config.toml
num_hidden_layers = 8
num_attention_heads = 2
num_key_value_heads = 1
norm_eps = 1e-05
rope_theta = 1350.0
qk_norm = false
tie_word_embeddings = false
init_std_down = 0.0642
optimizer = "adam_hyperball"
lr_head = 0.00357
decay_fraction = 1.0
decay_shape = "linear"
batch_tokens = [16384, 32768]
doc_mask = true
train_tokens = 153400000
Each number is 128 + 24 x the weight over its row's rms, rounded and kept within 0 to 255. Layers, rows and columns count from 0. Numbers have three digits each. The size before them is the row's rms in percent of the matrix's.

# gate: layer 2 MLP gate, 448x160, rms 0.0644, rows 312-366, columns 80-159
# up: layer 2 MLP up, 448x160, rms 0.0643, rows 312-365, columns 80-159
# down: layer 2 MLP down (transposed), 448x160, rms 0.0644, rows 312-365, columns 80-159
gate312 094:126116138129158127149091157096097117129124143103177182108102078179164106156092141118144134133063103143102106141081149113154142119126132077127144149125136141130118056106138158118120154140140125135155118120124150147178085128094146156178102158
up312 104:109120137130124164161137123081142117103122120083129146119170141143135084126117167151108149112128107130160125154109171117095103158112130136118105152139149135125119152150131156119135140143133131134077144104122139145145121158109168127138132175
down312 093:085119078109161086164138137135122102094165086133116129111116089085125125099148141112140138109149124101131114129108169118098126134091117140124086110082152129137126120126091086116155137116128115127149132125060113118126120116150106137129152143
gate313 094:128116115126122119128147123098121082118172134090119122119139156130139113133119146139099132138095118173116153103170117121141128131136137116129081124084158099096158124106143120085138173131084134124122174134096108130113114124126126147124115106
up313 100:104163100141102135113188162101124133148148137129145113123134120181119134108117114138169121108121092137101118122136172165100162111133081114102088133183114107138096143187129158149134089149141120161137118137082155098181155186163108119127172159
down313 100:132134123168137109137151153137191096140101158130130125121125161115148116140136152123125149155090100171134151076095122122157129121130097129106093146081139162114136130113106128117162135100088142124092123126163107074114131126106112128137121084
gate314 095:155131168155160100094097122114129064109127145162148132131124114112124094096125087147130141139076086132134137135125122060133117152106119112129121120132094123136150111196108134114145121129088100149131108159147125164107115103191132158157143120
up314 096:155094155136098131126071151130127109113077152102137119108138122094111108097072095089144107124141153128157137090102136160162161133150107059122118130172139122086146119107152109101120130086149105166114154137103088116139140110149127122127098119
down314 097:117130142121149088116110133166091117169144117135141129108155108108117139171128125107139123116135128159159132123143162135110132110120133184093147119130130137091175175120084110113089128155132108111141118128093141119090133109109165141094118129
gate315 098:082115075129108114137154155135105149164130112130144087112101117138121117150157131068161137154106117147141158152105118115131122169144115154154109112125081127128134097125114123163124122123076155089117129147155124153155124189145106131079112132
up315 101:123163134091094118131134124091106102106094125161136119133137128113142133118105155178151147165084117144144139130111092160085094128112103121146122163098157128142137115150134150114127136205168120096145106155139138130117088152123130166124130134
down315 107:143121112109113152193148163145145157095116134151142133131105127154115165138123128102131170106137107124093140124083143132099151141107129128158086129138142123136159038113155130152075097121148137138150149152148130144111130122109104105107130190
gate316 095:150115112121152110154171146116105151126094110130150140063150149166114083155121120117115110150132151119104117139165108138149139137142148119139127128126164080094106150083100092118154121102150138171126118105168156126164116145189161165102112117
up316 097:133125109105147080124127153097107153128097111111095148052098127123149142147136092158137087140167130138121151114100156172151148140124124069106106147124125160170118147128149112118146103186115156114123149137130093110114153134107127132084141161
down316 096:157113154082133153116128095118144167076112103155079116165092109175152105124143118106104164113146126058140097135155107120123131138108128099170163120131157112142121091148181152157081092124131108128132145137130142181170147119151171094162124075
gate317 106:112128156129113145076116152137130101154113098153103167130159102132143118099110131157157129148144136117103143145165159156111092185153176154129152137129174149132145118110154092151115148106107144141165169163151091103139120111117103173158095139
up317 101:111171107112162131107137134096138147166088094158149123101137114147136104139131145114136129104124091118162123110120174148161113113126118141092151139105173117079176125099178120134088165159144118156135124139140155078127159161075096142112090110
down317 105:102091132099113147128103150150093115123102123144129137166152116155128106134116108095134101153158103151147130147144103146094131177121118089162119142138160143077113107182110142105122122168153157172159090118138097134144118108130122161144158151
gate318 094:166131127156162117129155161107140068119145140119129124095125087134131134088126134124107128107156099169177121115180134133138142159108120134119091109182144115121139087126113105095107098110154167174140142129153134102117183137078137149180116156
up318 098:129146106120147170102154111151106088167136142167151160144128153125084138147130106093124116156122160187105122111117147121140079110102137159134137158143129133168119092148162120092117150127104110113166092131133173120120144151112125089121114132
down318 094:141169104147125105118139141130073078115082180167101132120154080112144130173096150139110107134116124123131092149096124134118152160095137160157146151126140127156122104128169152137151149147145122160136162140120119188143150140128156107129131144
gate319 090:125159137085145144115123119104164122104106132159159119143126118190137109097119139159136127092102136135132112119127101139135123089147159155141172116098121123127137100087112101110121152080124092159126107135164126088094131128080131161148148152
up319 098:156136114142137126109163129128123166137155122121112123162146164103087120145168147112160153116150143145125139137169115102112160111161134080094096126129089178150118135147169098128124119137144133114124137122155122160135113087151064110123079175
down319 091:107112182143146132160158166122169131090087086131113178129122119191135121084085104121097139123119134107155138091160125118082128136105144110168133133154177079127123097163130147149156143114129120181133111138122089187141104099147147148114150133
gate320 095:160146108148127126160087150101133098139120156116104139120126138106123145146062116113102135122130085152155099148167113124109123133161103145079145126086172094159148100118154129106145118148140133176094127090115108159138105118122122096150110145
up320 100:091130143113111139167159122181118109112150090142136089123096139175156180130167160159120130148147159160137112120124103139125128107100100152164130130110131134103120126122134145114114147144116126145204084147135126072147111161146124095136145136
down320 098:074150130120131138122122180090139116120147167159155147158125108182095116112099140133147120113123126103140130114125096179088138153111128139119104109132132134142165131110144150166145129127114147137131136134158169129114120114139134140146157150
gate321 102:130117132145124146105099141143176115117140148106150122116132127090110109157124147152111102089150106150133112119175141161136110129150150102160134152139124134098165129114122078077077128128100107105134164168144086117138157109123126124135132100
up321 098:171120130144139124103147134107088142134124089148141133148113169136143122173130146130071103161109129112139154124138134101141101132083162103097147096112104133122166120079100173173141144126120125163169102180160136130121122123144145093110152156
down321 102:175151143140108105161146148121115116129151100113060103140099064109145135078147146117101068155119083120112104127137100081124094101118095177110107164102114131153139154131107103126121152155140120144149154142113114090127096080162101122114118115
gate322 109:064156140147107093120157103117110099134128127151149156140115089134157158151112115152115103131120128085132129174130098111077159139136142135125106127117137142139145146165100140128122120132119136108190108086123122147142107118131140140141152161
up322 104:136143160119125112137116084119086115121128148129113107144106162136111128113111120112139121092148113111129133128115125144122148162145120155173106110115121134156128122148076088153181142188086138127112155089131131150137139102114112141135172156
down322 105:113137125123125126146140125092134104091141096116126143104121117179117117184104140132113122112136128132129121131093137122114151165151102105159151143123184155151101123144157099158140116160129129142130141120077143135130090123124076086126091186
gate323 101:091140179147094136152136120154112148151147128075123146114099139115135115112158114142156154141103106155155124121154098141125130085109117139119118111067159089138160145119114138115125127124138114164119179091117129113105095135110136115137145108
up323 092:161119080141144146117153184134110141150111141121114100121135137131140103157110160157106114171123124157135101117113176131161160135135156134152125113130131127108151142145142160114123112124128129112138116128123161102094183126117140131119147103
down323 093:140119065132164106110138111143106172147142158158148108098120139097152168151136158127127124075127127117132138139156121128102104120187131133114124130114087139149123112143116106133108193121106136139093174133095163118121111170151134116122140156
gate324 101:116094126097103090136165116141143146138076143131088157143135147083123114128140092114096117133114145171123184167100130096129117118124158135135133109125142125159140158130138093155115103150150111106100109127153169091118119126114170089148085152
up324 098:144096128111109105152176146102117127096128133162121134169117138123081064109106150115123138127154115135115155124099136138122131105145138102126177204148137092122150116133137117157145137150136140084106086129128150131098122147086128110131120134
down324 099:135116168135098149118152137100129125121117143146128140111132166128119114147145142135087081114166094173150090142135148110108144131113135131115177080105117142144094116167144078140112174167126089081172106115099097162135107089136095143124110154
gate325 098:111151116112172169141156141120132118151098129163125148156118069147116128083133163055121118139105104127168149146118147102106137107142093161151138146148093126117115079145124123163160132123149118111136172112128177147140109148150131113141106139
up325 100:125094131138102115141098130100069137126134167115109127138164126103124143162127078138127142154132132113127111106136115156078149131151141114146104141157163122115112129117154132107081170117118097105143157144084137096148142154143160110159132112
down325 101:105102120131151135142157128156097169128143130117105141096118084151095161126184174125141087094132082200151107137108142129123129151118101114127113131149092128150092130090098123132125158125115106150103124165142115140123152137127154140087110150
gate326 095:113154139136114108116180137146142144148145110111126139152145086118111145121119121159172123137141124103112159105132111175144157118091155155105117110134135113148142132127132131153087093107161124102127160179159094125115131123122145119104151159
up326 096:116158145139110110133173195106108091127179111110139129121104140141154120105130119122119115094143109136082127088168115189156121135114107079115128119113103119152167100130117076147088132108131158137142127093152148145177128148112089105109160116
down326 099:140114144133127120134095126133137137064108112130110102137104153157146101139160147136154114135168127133094136145153116140143130098108106135147104104132117096139125079141180140182167159152135119114123097076086109161118151150140112169158117114
gate327 098:133125124103164120151153104157119119132128127110133108112151099177113117169150098126129156141116155166129164099156156165093138121081131109125098089175121179166129110117113174159156104114140176090167104137130073101137136123112112110106123136
up327 093:149156132106123095099142125153127170114088144168121133165135141129109099143126123096098142134120154127096104069113123128138163130152106147132134136149150127092161140144163182096123122147079166114083145134129160121135147126152108189124161068
down327 098:152139131140135178102137165163126126108133122134110189153128109094130108148071134117192158142128103091120113134137138067123128135150157140149148095122116139100170094163162117114118117110139111134134129144149173153122150166127133135134156077
gate328 101:124162122117115135196130112124163158162152157121142126110116130123080128099125101081166079145098097110132130089113099161122130098100108135107137141125149102125116155107134137105100128155155087134107124118096111111158125121135103119121147150
up328 102:106119118173137162081191139125110127144139139119094145105128139181086107107155135082119104132125084163124120142147152129148135125082121124117095121136177128133147150154081120165144096139135123106080151170131107157110113100144129130128169144
down328 101:124071150145112134107135147101134144153113159158122137144124144180138174150128126104148119105141131109148148107152129113150100120105144139143083122100104100136116159132106142135140142163144136134115110163160134149155119073133136127121162097
gate329 097:133129111110100089149156133104134105137123142127186115127095127147097094132135110133135116133129124136143113089091108101098133147089150118170126190144107154085137132115137124122132129141095173082098162158145131145172104129092131134122132196
up329 102:110129121110128093165118102112105115101092114130132100152118136104080139101138142148101141138133101125136165117133117160100160138078150113143054167160085144140062134142112154140154092087139109139128163126148141154137128125111153155117170176
down329 097:160139145119130142139140110096152118135136199146123118147124141153129079170108115116159143131093141094129112135139126121102104117110126132110066118137130149103097120142157122096138194120084125085084135157188117141137159090138153157127148165
gate330 103:136151146135150118113109100100101114121112163138114113140140089116143129143125101145180179124133143114122136157064064194139165115087134094126125101143142124134116101158133131154111160157168119135191112071120110141138112121126120133115175120
up330 096:126160148146105127107150102118131146139120153135160115104098131141119146102134105115132149113137112134109145122095153101115135119102114087091104085122110126163137115148122128140115120158169107085107095128116140099140079118089120103077112114
down330 100:125114134129146123144184090146151136139155140133107134181120137106139096132097125163144096147134132121137096136096108107146130116090110093183175115096077138158102139107125116133133140121137141100080153153129094123139113099080100155140129113
gate331 098:124127084144148133127141150123158167158141149104129130135107127147147094129140152153104128166130107118134123122128132115124106134125140121111175122149169101164113142097193144086121130124147130115148121152096183095086121136137139081163115102
up331 101:127089142128110142143103122100154172115156124152122115085116162137108068121090111120119132135145091076108092114119130129158155136146118116122118156162105118120155073123139080094131138112083147106056155139062152133115119100157097126106083135
down331 103:135112126130084105126090128115135136149136123115084113121139142092162148134065128172125122159114128181166154098116130116128114132100098158134215110134152139121140084133115109154100132120119086129163138146150137107112083093148138096093128150
gate332 097:092099134114101178123138141141150108131168119117165119109108067123125176134093103104125086142115162104170105121079156117121138129123142120114093097098114157146145080122126123149136129181115136153114148090103111147116126129114111141091154146
up332 106:140129116160109133117159170093135143161147147161131192150131108156160145161151120118127163128116106085134121110130112131140124173092140127175133125176101109116153131147145159119160101114132121110122165159110130089121056142123108119146125103
down332 097:132102082106098173161141118137092098114090115131142063123154146140109137142124126111109143140116123126143132107152150146108146123123132120109150123118170101130148072095121190194094166139130160145098142126171128148171084112129106143106166115
gate333 094:095149120115127145122163141097147170091126094120140123164115162157137121122128131122115149164124161176140126128138102126141126133108133165151160103100190145130155121110148145113136125122108140086139117139115160101105081123105159105149180109
up333 097:172113095148121122114108130144132129134101146136151148102122141137136125101144097103123152122092085150188116154144081127154110155125102125085121101155134118080167091133132146104124102125121105167065083099139135140140099137125117131130134149
down333 096:148125110161133144138162157123157115126097177117138130157134105177093120144088134127136195137099096093137116113132163140155157150104122109153133133124140107130161103162147112125152149129115142138107135164114155137139109108154159157097151106
gate334 109:104112123088097146157174131122106129131114113154084124096138115126145111152138114110171134119122146121140134099115100135139133197127154102123134151110143113150104122138126126122144110178123152164138133142085070123109139133140122134140182149
up334 106:185185126137132115078088172085117107144126101111119096195171113115148158104167107130104096171116096157160124134129145141164132128141123112115108158104153135125127115147144123145111133108114109112104099111157127148094092099163094097159103089
down334 096:110146113108142153141095112143142152148076138135103095118125077127110120141121115092135114142098113154128160130159192138124143120116104143095154131102145173133083127150121108164151108107125137135149117141084169155129155156162141125157130126
gate335 098:110146098132150099147124154137136081131164174136140126150112116122130132077168137125114111152127176149153139134142097123126143143140150142112122137134100119143120135121062177138140127119077132148156115167092145169141140069096115168116102125
up335 099:119154129124126152121124125125088150102139157127114119142194119111134167132187147149152144128062094142087107130161170110116083166110132106124162083123144163118116098063107131137103150106160146158129144137162167110127122128122108113143104129
down335 103:114118128139149130145066161122107149123089138143123102111102138118128145147153168156138107091120150135153119135088106109086116153126136155067151140136131117162123142134125124086160143111145145088082129112135116132080137167169105127107127130
gate336 112:115127132106131106116143132101106113124142161128126113144144132142109099138158059106081078163105109149092158132148133123107109110109121096104109170136142154109136142153112154124130106118143097118137096111100107147099154110072132125119098156
up336 102:125127089162105148088126122117112092128153160134110106106136140142118103137126107109140122142111127129124118129114093134098084099142140106094106147135124115143113130140144106081097132136131151106176144155126126169136104171106125163105071128
down336 107:155104085097098134089106108139141098109128098114126098129117111129102148143119093116126143159134087110106137135121120175125126163150137154124146096177127116139159134157126155119171155152118146132125170095104133144174103161110091121139106165
gate337 102:078142176150091150109102104140143135127158136139104138138095127109126082119101134114127058139156123148111159102091152119096102178106144155176131151131110125140143151104138148122120086150160107096135144140149144115118121168101112120158181161
up337 103:147148123089142114100129107170104147109135138116131100142147118118106163122128125122156112116104127137138126167118113118118133135147090150099115143127136164101155149130072094122131174132084074114142171154132149132140140119151126107163132135
down337 101:103165121113167123138111158079122145136120163147115111131131095123166124160145135150093120150123122134122131153119153152121096114097150156136155145155150156091102158103110145122123159124118148121144084133064109067130090099104145152124112098
gate338 106:113110124128113132117156094105130125087141097156106114123134069103109164151157085149102118148115098109138147129130129139112119147094105137133112135100171169123179146110141102145102097134149151062152117150134105183126123132107158143189117136
up338 098:136116128126160133148134125122152143118118137152146116102189145092168099115099163133137129089093140113115163145098165095140165132150125109113144116162090105122087110129150156090083113135144131141128156134121128124099152137133121087095136156
down338 105:138112116120124070108119127171147127113105127073151163117130118109119127145111148123152120104127138135135142101126114153208111144115114089140162153085166160117144166140137141122131122095124106116093104132160176144116105119134135122150131066
gate339 094:113107120113142126078136116116152137139099128160129117165101105160103106133121107103115095125145078143139171132099145129118111132143148133125143163111103101120147131115142142117102168104100141151101145151106163094141131151123143172128137166
up339 104:130150119121153135150071089159144141081123113104121174121132137134147111115135162112190123118119099114128109168174111126105124124149117114119110141130120150150113124119135118128132142121165092118175084124154150084111131112134157098096109136
down339 098:123137127101172140141113137143116134149143054126149121144149120143145126158110161168142131150070142117145129170163119126154127125138118102113132156125126164120136142158122121113121050118125126107146085104073108141111154135073153097141141116
gate340 103:098125149086151098085155098143094124093161123123132079108182102117176165146127086114134143123153130137137130101062122101151093138154086086128167155103138146131117133191140144136100087094131094121158125105117150141109119146161118121133146118
up340 103:157131128111148147135119137128072126124134111122134087090098156104095169106146121127133146099141137126133128152111103152098113101119130102147128155148136159131075113136129120071114114139144145151118140137132083108065072141130121202111158137
down340 099:148142124111118156131103080153104102111150114154066107137147125094158114077138107145120157120119048140116146149094151164102105117155136094117157113131123120142139110066145105134132111102123132147145127159114119163151070122164099149131107132
gate341 109:142136112122115124100183127123129118100135155158123136114155080158068108185159114157089090096158145131124161117123113209127117121098134135152135136169098152131118099119133148141146141148114124108108119141128119127102133076149098123118128131
up341 097:085156104130087075094149141141147175177136135176159138118101110097129099116133120124120097114137131112127151101120104097134072099121126124094146102099131124100113146129119125124115185084131103127132133119140111120141129105124155105178096116
down341 101:145096130073144113141178083160111109153144140164133168062147181168120165124116156107126165162132102129135135095109150127113095116101126099121150121112116098119114140137098100107108116078145127092152125141129137118176123124143084169159129161
gate342 092:100109134110162182183153130141108114088116124107121071132144138120148144101079164167102172113147130130134108126135127110161118104111079098143129094097108158123152131129114109167143129093109115164153126149139157145130121147116098156150143114
up342 099:110133134126105113162126149130123139151121154107174134164141151141154135107122152128082120118139116146115158146141094130125173131112093157124139102120139139124106120148133137150189104146112106114133147095115154081145140140151091165098126124
down342 095:129117109130153125128121117119134137106183126122118152103110082124127103166188138135181123103129168101146123127127107154076135148116092105138132114085101116124120134117094088132115115076106148061142131159103111134110108162133147121133150165
gate343 099:117156127142143123124134114143091144107149166128153121109138104144082102152125147157180093164133148148088132108087131137104126169115119133131105161162109131168131087135149145109110112157144126106154127085136115107166090154146107120131144142
up343 104:114133096131139122146089106156131120115153095087118111137150125158151145114106116121114135163077081117130130136122155149159134141131095131100125094111122124097109115088156171049134128140110119125141121073091095114171111149109120201109090116
down343 101:120135092121149110120121125136158131115132094095132135152140137085119097108147110107156129131124119192113123130123132145164084153159072119150079132106151148132128105105159121111125131094162150146101153102096123131145076157134131153084119088
gate344 097:142092148113125051145102156092140117151136153146121121121083085147138130103159140110103110135159119128137113085134121137086152117161146113085141099173112113119117106144114146117138137164106132079117124125150129114147107105178132147134135102
up344 104:136116140161160132113081143126122157109119147143103080122125107154171162122127104136152133099098114105107128136094112142126142112109115130130104119079164130165121131146098131100139121120161097127112152115146149132124109114090121111101084109
down344 107:113181086120102114128142112115136109141171094143148123129106108109120161110162126128087105137147088113155122131147137121116087098101117160159133123134120145139096163155115127114116111140122130106144137149131103099109139154130138103105110072
gate345 095:132144143120144044128109146150155153109086118149133144154128110129135160140114105122144122124118130140113146080126134129133145149142124133124200116132137148159169176150150129120118131113152152141121144136070063096168121116133110141107126111
up345 097:168149138132144118135131106130117125118113151133131112170126147095119167088139122087164109145111135145113145083145112165112123113137147149156107126123141124101148142112120136132086134102144106132150118082123147085166121132147125084144131094
down345 096:160159171129154128082117140134113151119148095120153062168112099113095137130073135143141129170144124112118099141122148131086118148118111141109154164094166106116146167103092143129119148127105129136120104119155107135113112080127146173121154119
gate346 096:132121144103126125128132150101167161065109120113085137149140123168104156147110144118134058179102117138125092074117121154069122112100135107081104131141144133148127113108117123120120095170119129082140141123136106134128124129153145107103154145
up346 094:144165152176132142137114155145159121159147134169147105154121152129083110134137105108130115139161122111142132142153125115133152114073103116128134098138151097139118146121113133132097089152156150068124122071128096129157164164148089144110107111
down346 099:118182144102134181152123190137133133144104125131102127140135103104098077101135132123156119138153123096124116118114143122143128134097096114126118134109141137136153133145126067094147158123122147125123135145110133110135115135139133110107139110
gate347 096:114128078152137098128130147140101144126138108092088096116124131151115082147149083128130099151094139122106141103129131145141130150070086139136128145144110138155104154146100124155173114120126151149154127178158159115154116093096132144124106138
up347 100:135121133157095141130135102189131128159141129108145153142119146127134133192127091135151120151107114110126102132105155160126139119100115118174118183107145117115113144152061155152128097104076164126136091146124178143156108130076139135151115151
down347 102:087138111146149153144096140046133121151117187133149220107177152136127122144098113148147130146120147132088105143076122102134133137131123082133117114132107159153146074120165153171136065134115105088115105105151138139083111117123127133109125123
gate348 104:086117123160111101088118137069110097141095124131114212138129121147119133145186114142136118129133157119122153189119102093139101131156112106115103111153111148150179081109107111152115148091118101122123125149130090143088174090132143103111133120
up348 106:132094106092120152088131111117125110106115143125201099115148112101149113119145108188139104117131132129071100114133131132087103130110135159140112132178094081168089118143079105120146158111087104114116104123155125148117144088135108124090152172
down348 101:130125131119128111109115150174134142126143126121100148158086136141151145088121100094128100139191131108131151152152157158129067083133106095157106095097137132152169130118143141103121105151119090096122095110152153120156116141128130128156142134
gate349 091:145159106150115150121126064120142121112092130120158111152138142151128137152084138137151099148073148142133136155107149125112180084154105087173158084137138114149124070142132162131146134122129106120193160120165135115118128112121131136120152134
up349 094:147092130132138085133101098134119081103116094114123162101111138162074137167146130111099123113149135138174116151127166138107165137182110128102158114121174149124157131135157123136094161120132122130098128133119117163172116128130127116121066101
down349 096:151105150114103130122162146104115115105131134170164152145129140172132107119110136114158137133138115112138119136106127139127126163122136146131061139134159093121150078135112150114144135127149098171118149132198125183113094092140135181147168103
gate350 089:138106117171181141124182107183128135151113044130121142128140120111125115152122113108125102127132110142115115158125127130113126135151124107145119137113137141100122090137139106135146146138153138183142101116083143104128106099139146134111169120
up350 089:133149143096122113129102114106123151126141150102133120148159134144146155081157171113138101138122113100164113112169120128136081101127122081173125141090096127141107168111098105097093168124114098144117107096132114137177112121105132106142104124
down350 091:136112096153141140150131123145187134114152170121148094153098180157143094164127089087089118107132121186144104143156124146187155124145104120098163146153167121090124083090129149137115173149096131176138126170161154141131127113119089155098115123
gate351 098:132109136161142118104144154177091112072125151100133147187119129155117122097100088121146122149121151165138101134111131130109113113062096111093172128131170141135141127117158130135137069140109145130087123165127133103084138105121121125108124140
up351 090:144131114148100099090142107117160163145164113116089099144134142109135099145148139123119089120145110128145110100177135095143152094134138107150130119169120078106147135148138161169166161107137185161117154155129112106126108073127105126143100118
down351 097:151141100119107140113140109146124153111153119125101107080140117119118142140169112174121043152151171127149134129120123124132146107134127107135130135163079092105160140112107158103106145112095096121143094129093112145121124111102142094105116138
gate352 099:134162123132108092128146141129137114160148168148129146132145115147117177127087130115137084138157086115078149161091131120132154131187138087107119184151125141117130146115094129131077101109102136127102142114116201109124153121113129160169142133
up352 105:112131163135124133121100132204129104152159104144115184103151103118129136103093157163128125103124137135126142103135166122129117162132110129125173142073136117182138152106133111152136134114133078150105114156185112132122171117108141095132132138
down352 106:149138112157143105132102169128110123121131129107116140146112115141128108146106101158120152120138178146125121146133124109117118133133163155143170122097129132106119086081075122135086174152107134129128139120158086122137145169093095140131136090
gate353 106:113089125126101132096159097140150078109166147155145080137137108104157157123141113120136147170102120097093121113157092126128096110115103127115117172158139102123156111116148173140117085159133138135108101143131123119136122079116123101120132160
up353 106:121130128128158160195123128133066145099116129130114145126114128112133093121140162106100143094159127142108139124116095129140142124162150124132147138103109128129109115186131102169099140103155152136137118130114148135080093147120123125169127134
down353 106:126121162120119109120120144171128134169118183139078109117104138142150122130152121161132131114116133142148121124129123151164164105108115099102191139157132130055126136097128097140136101157136129175122117102099134127142133160122117148132090110
gate354 096:100116117099152125139158118158138135109127137122134129116127128162134122132109154101099088101120062168154151131153112102159128081141111102121146127118109110137165157141156165114145123132115103116063166135121147108148128120119109121117105088
up354 101:127135119124153121147114146105100165128142166146146079166140099129144158096120121163130089153154138098172166077148173131118143105115162159151096047127105095149156166138100095138130122074135078112154168136123127140151101106118123124118107121
down354 097:128113074136123080117119114134120134173183142148123068116104139085132125102160112122163085164129158161121092134132157128125139140132103122106140114106138154140071123151130105118110110112162097139161124121180124095102131137120127113115118081
gate355 099:140145151145132148134130151125127145146152121110107138091181133160118164095104089102124138178133155090131101146130174129147087152171102107130152150156133107133143099166121103147127125136153101136123160122170137096119162075140115126153155087
up355 096:152167059140130145086118108126122142085137153078110162134127112124108137101083105111130107118125153109144131142112166166118168165114165144145148145154140088124144090128154101127110086131158123141125128118134109125156105100089139113171153173
down355 101:125090101097110165087061128077113170145147143144133114164120061118103115127107096107127097129147105110135167165159124137070113110112149135143111141137132164140136136106151140118089151136116104161126154143068054091144142109158157120134127183
gate356 103:116149137093163117107116128150094135122138188134136116094154092165108106096118094119111144115107144136094116135111122152113132182126102163145139156079180140121104143173063108137131137120142141125104203152109105142131166127159137110125118135
up356 105:099163112086144104135119120094109093125103125099127164134113149087151099088101158166132126127111185135128128117134141125120161106090161159100133133118145142122075135127151098105160097108150173130117119148129146082097122155130124134144151136
down356 099:117142138090091131127126141111120092112151128177150142119116163116145131118142114118107114132087094137134117110164108169118138161104136118161084103095185130115168130118150136091084145140175172156196139140136096113110158127133057095125132150
gate357 097:120170156103120125111166111153114124125121113095175150130149121131178112112132140114099201107136074106085161100124118095124111122113154157136139109104077121165179122127128116139134136115107146139146117141146124144124115107126193091154080133
up357 098:123142094130093168147110124117117122141128095135133140139155089157153135131137121153080150149136154135166070200128162178108113051156138155158169143169143108120125133154088148143120146073135141119131110121135141122120129154096068137143147127
down357 093:121180132169130089174108119107139169151164118118090101126132123078139102143172149122138101149150156220128132123111091130119167112100104106134129087132137072111089116107146149130127137131143128089160125124134126126102117147079135121135116159
gate358 099:135123158117137123117138143136132079118133097134123094145118130140134090141161097141085152156161147112148108146140132148123153116125133162129152104123109112093170136118124122133111133159089094096128147078166114146088130157097088103148157089
up358 104:137099115163119122086114153113119142106160159112126189119113110145068155139176131162131117141176143107102127108128104096131165103143106164150126102151126144120140117111131108144115086120096132105164110112115140087099150106159127109115141122
down358 101:163131166188129132097134122157139115144121150118149136137134151148109128117119141185111147133158106150147181144171126139103138105127157128136105097103120131129164102089145154148154094135159164148175110143086157161088163124164115164129099137
gate359 107:148133133132123155126154165164125136145154133151081123152148116060126088147126142134108141119094098123133108096127130134080118151085161116166144139135155174174142139114099129156118148130176126117108148127125146121095128161090167095144105132
up359 105:130120150091098167174178145119117157145167137066148134090160124129089144149120125092106130153149114157129129147135093148156137113149114124121153140133110125138132147135164099137138106161158126116157163106136144126130119147145143160147112138
down359 105:111157152097105107083116117133137118138128138133127106132129133137137105158084117173112142149150106169118105146105109111121140096139104100110147112159100107109164174101135139120125112158115132160143184130095167111140126165141100131169121114
gate360 106:113092127063101137124133116171159135129164175122139147145141109130144120136137124124152121140098099107138146125159157180114138093092117133116148144138142117091123161170108148109134082131133105104182127111084126124141142105103153156145145162
up360 097:130136114096148125153134133133130142163107160110175090124162172130137102099118141136169111112159143182147125164138134147137161152084143097132126145089160107151162135123098150160114117126124147166127111118145135083141149135105132149126136139
down360 103:156155104129184127175117125137158120157164151123131079103116118141124112137124151114154102130139126094107117122129127066099137163161176136132126119123143158113076121153135122112164100111095155122136135132092137125119108150148122172142117123
gate361 101:112139129085141084118139133125136104081154099147081106152136132111085155142155104078111142121160127100173098103135136132109142169105132153140140115174127112136116142156152120121144139144134093142122120139138122101184182143128120124151137103
up361 106:085155115113131138122148145089093127101105093157139123154104139125111116125143127169151121114178114151154155106124087128103147128182165152146119106141153104117152130119181087132156095116097087124168129108158131056118139176142116124149100113
down361 106:123157144086136151166085120073095121132119133118121156155127162123077105119092075133137152137111145185139082123154127136104114085150151132142158124115085147140081091127141123123126166095125120141139133105085118116123149143132064138138138114
gate362 115:140124103119138132120144116134080180127165108103100142094176101109061132137072138129118106158114132156114143129099141142116125159140104140180133155129109128129118149157113143210105122155143134116136137119133142146166116157135133126139107124
up362 110:132152084132132097112108110184134148183144133110185118122085136135132125116147096128145132099146109104147116104116122106103129107119112089134136111109118150108101151165083125150151123134094125081115150113132169160143096128098139133135078143
down362 112:137149118156105134125112151103135127160099150124118123124166179115123138126138102158099125097133134158108136135115147146064101123148102139124164158117145119135145124118124118138136120135121125137126203055086148164120115057103154145110104149
gate363 101:134145171161124142120146130160123114123117115124122170116170137094147129167171142119116138141141133092138137153101143137071091159146132150139102116072113138120144130155117126138136113125131126137123098141162122166116070127098159147100112154
up363 103:120105110103134123108099116147134114099117114158100099133121130135182125121139155092137105103113140143186123073111120147090123166097147136119102143090149120182128078143081070160175103123141134121147115160174099091079134107112094163097120132
down363 098:132148150185129122167162132112100085105147143146139152149132117132102128159131121175131122143125138125125122123142160135079171082124104126135126079119123089175115130147116155112088128170149139138142120149146123136095118094118117091155163119
gate364 105:112084108124121125145141135095158136095161113135123105166109163144080137110077137140116113133154096120120124107137145130099173094151125143104125105175123152144149115159134135147118106101167114141145155112141110079134140095118170122161148157
up364 095:173111139148131142122100109107138113135160129133144158097151114077126148109117105125165085118152130078134123114118143105071098148111100083068113125161095203147145100151121119151116092087142072096126120101152095139134160116140117139101122109
down364 101:138121111106114159132153146100151131096115129101155118157164163153092105113088124110136126102137115045135113140103134083177128151116125138169146125099115114140131131158157150162140139134115140155131100151149094147125134102099121159172130143
gate365 101:147151097130099110139111136135126125132157127131136089119127134159128125138154158146137142120171144120106112081084119160085140119134144150173143159138166115168132121109161119157180104163154132123157130082115114146151128163159133123181162140
up365 098:162091160131104117144118144139128152130114109103156150150150130165129113116138197133120169134128115109149138125149103124059128139169127173142164146119119130139143125138135130138133120161088113133113122089127108150077118173166155097102171126
down365 102:116122141110116140129075171118165119159117137119171132148107142111111096141133144112117164130135136090120083159074132127103100141095138129158164139113099104107138161117118127160107167143169141156096132109132092139095158127134111127140161152
gate366 106:138135137141144143146093104117175143121117131125141109126162135117170094116140133149138106094103160144100128173082111089112144102132114131080156124086161144151136128140121169161129130136177173151110118186119134130169098140136203142129133169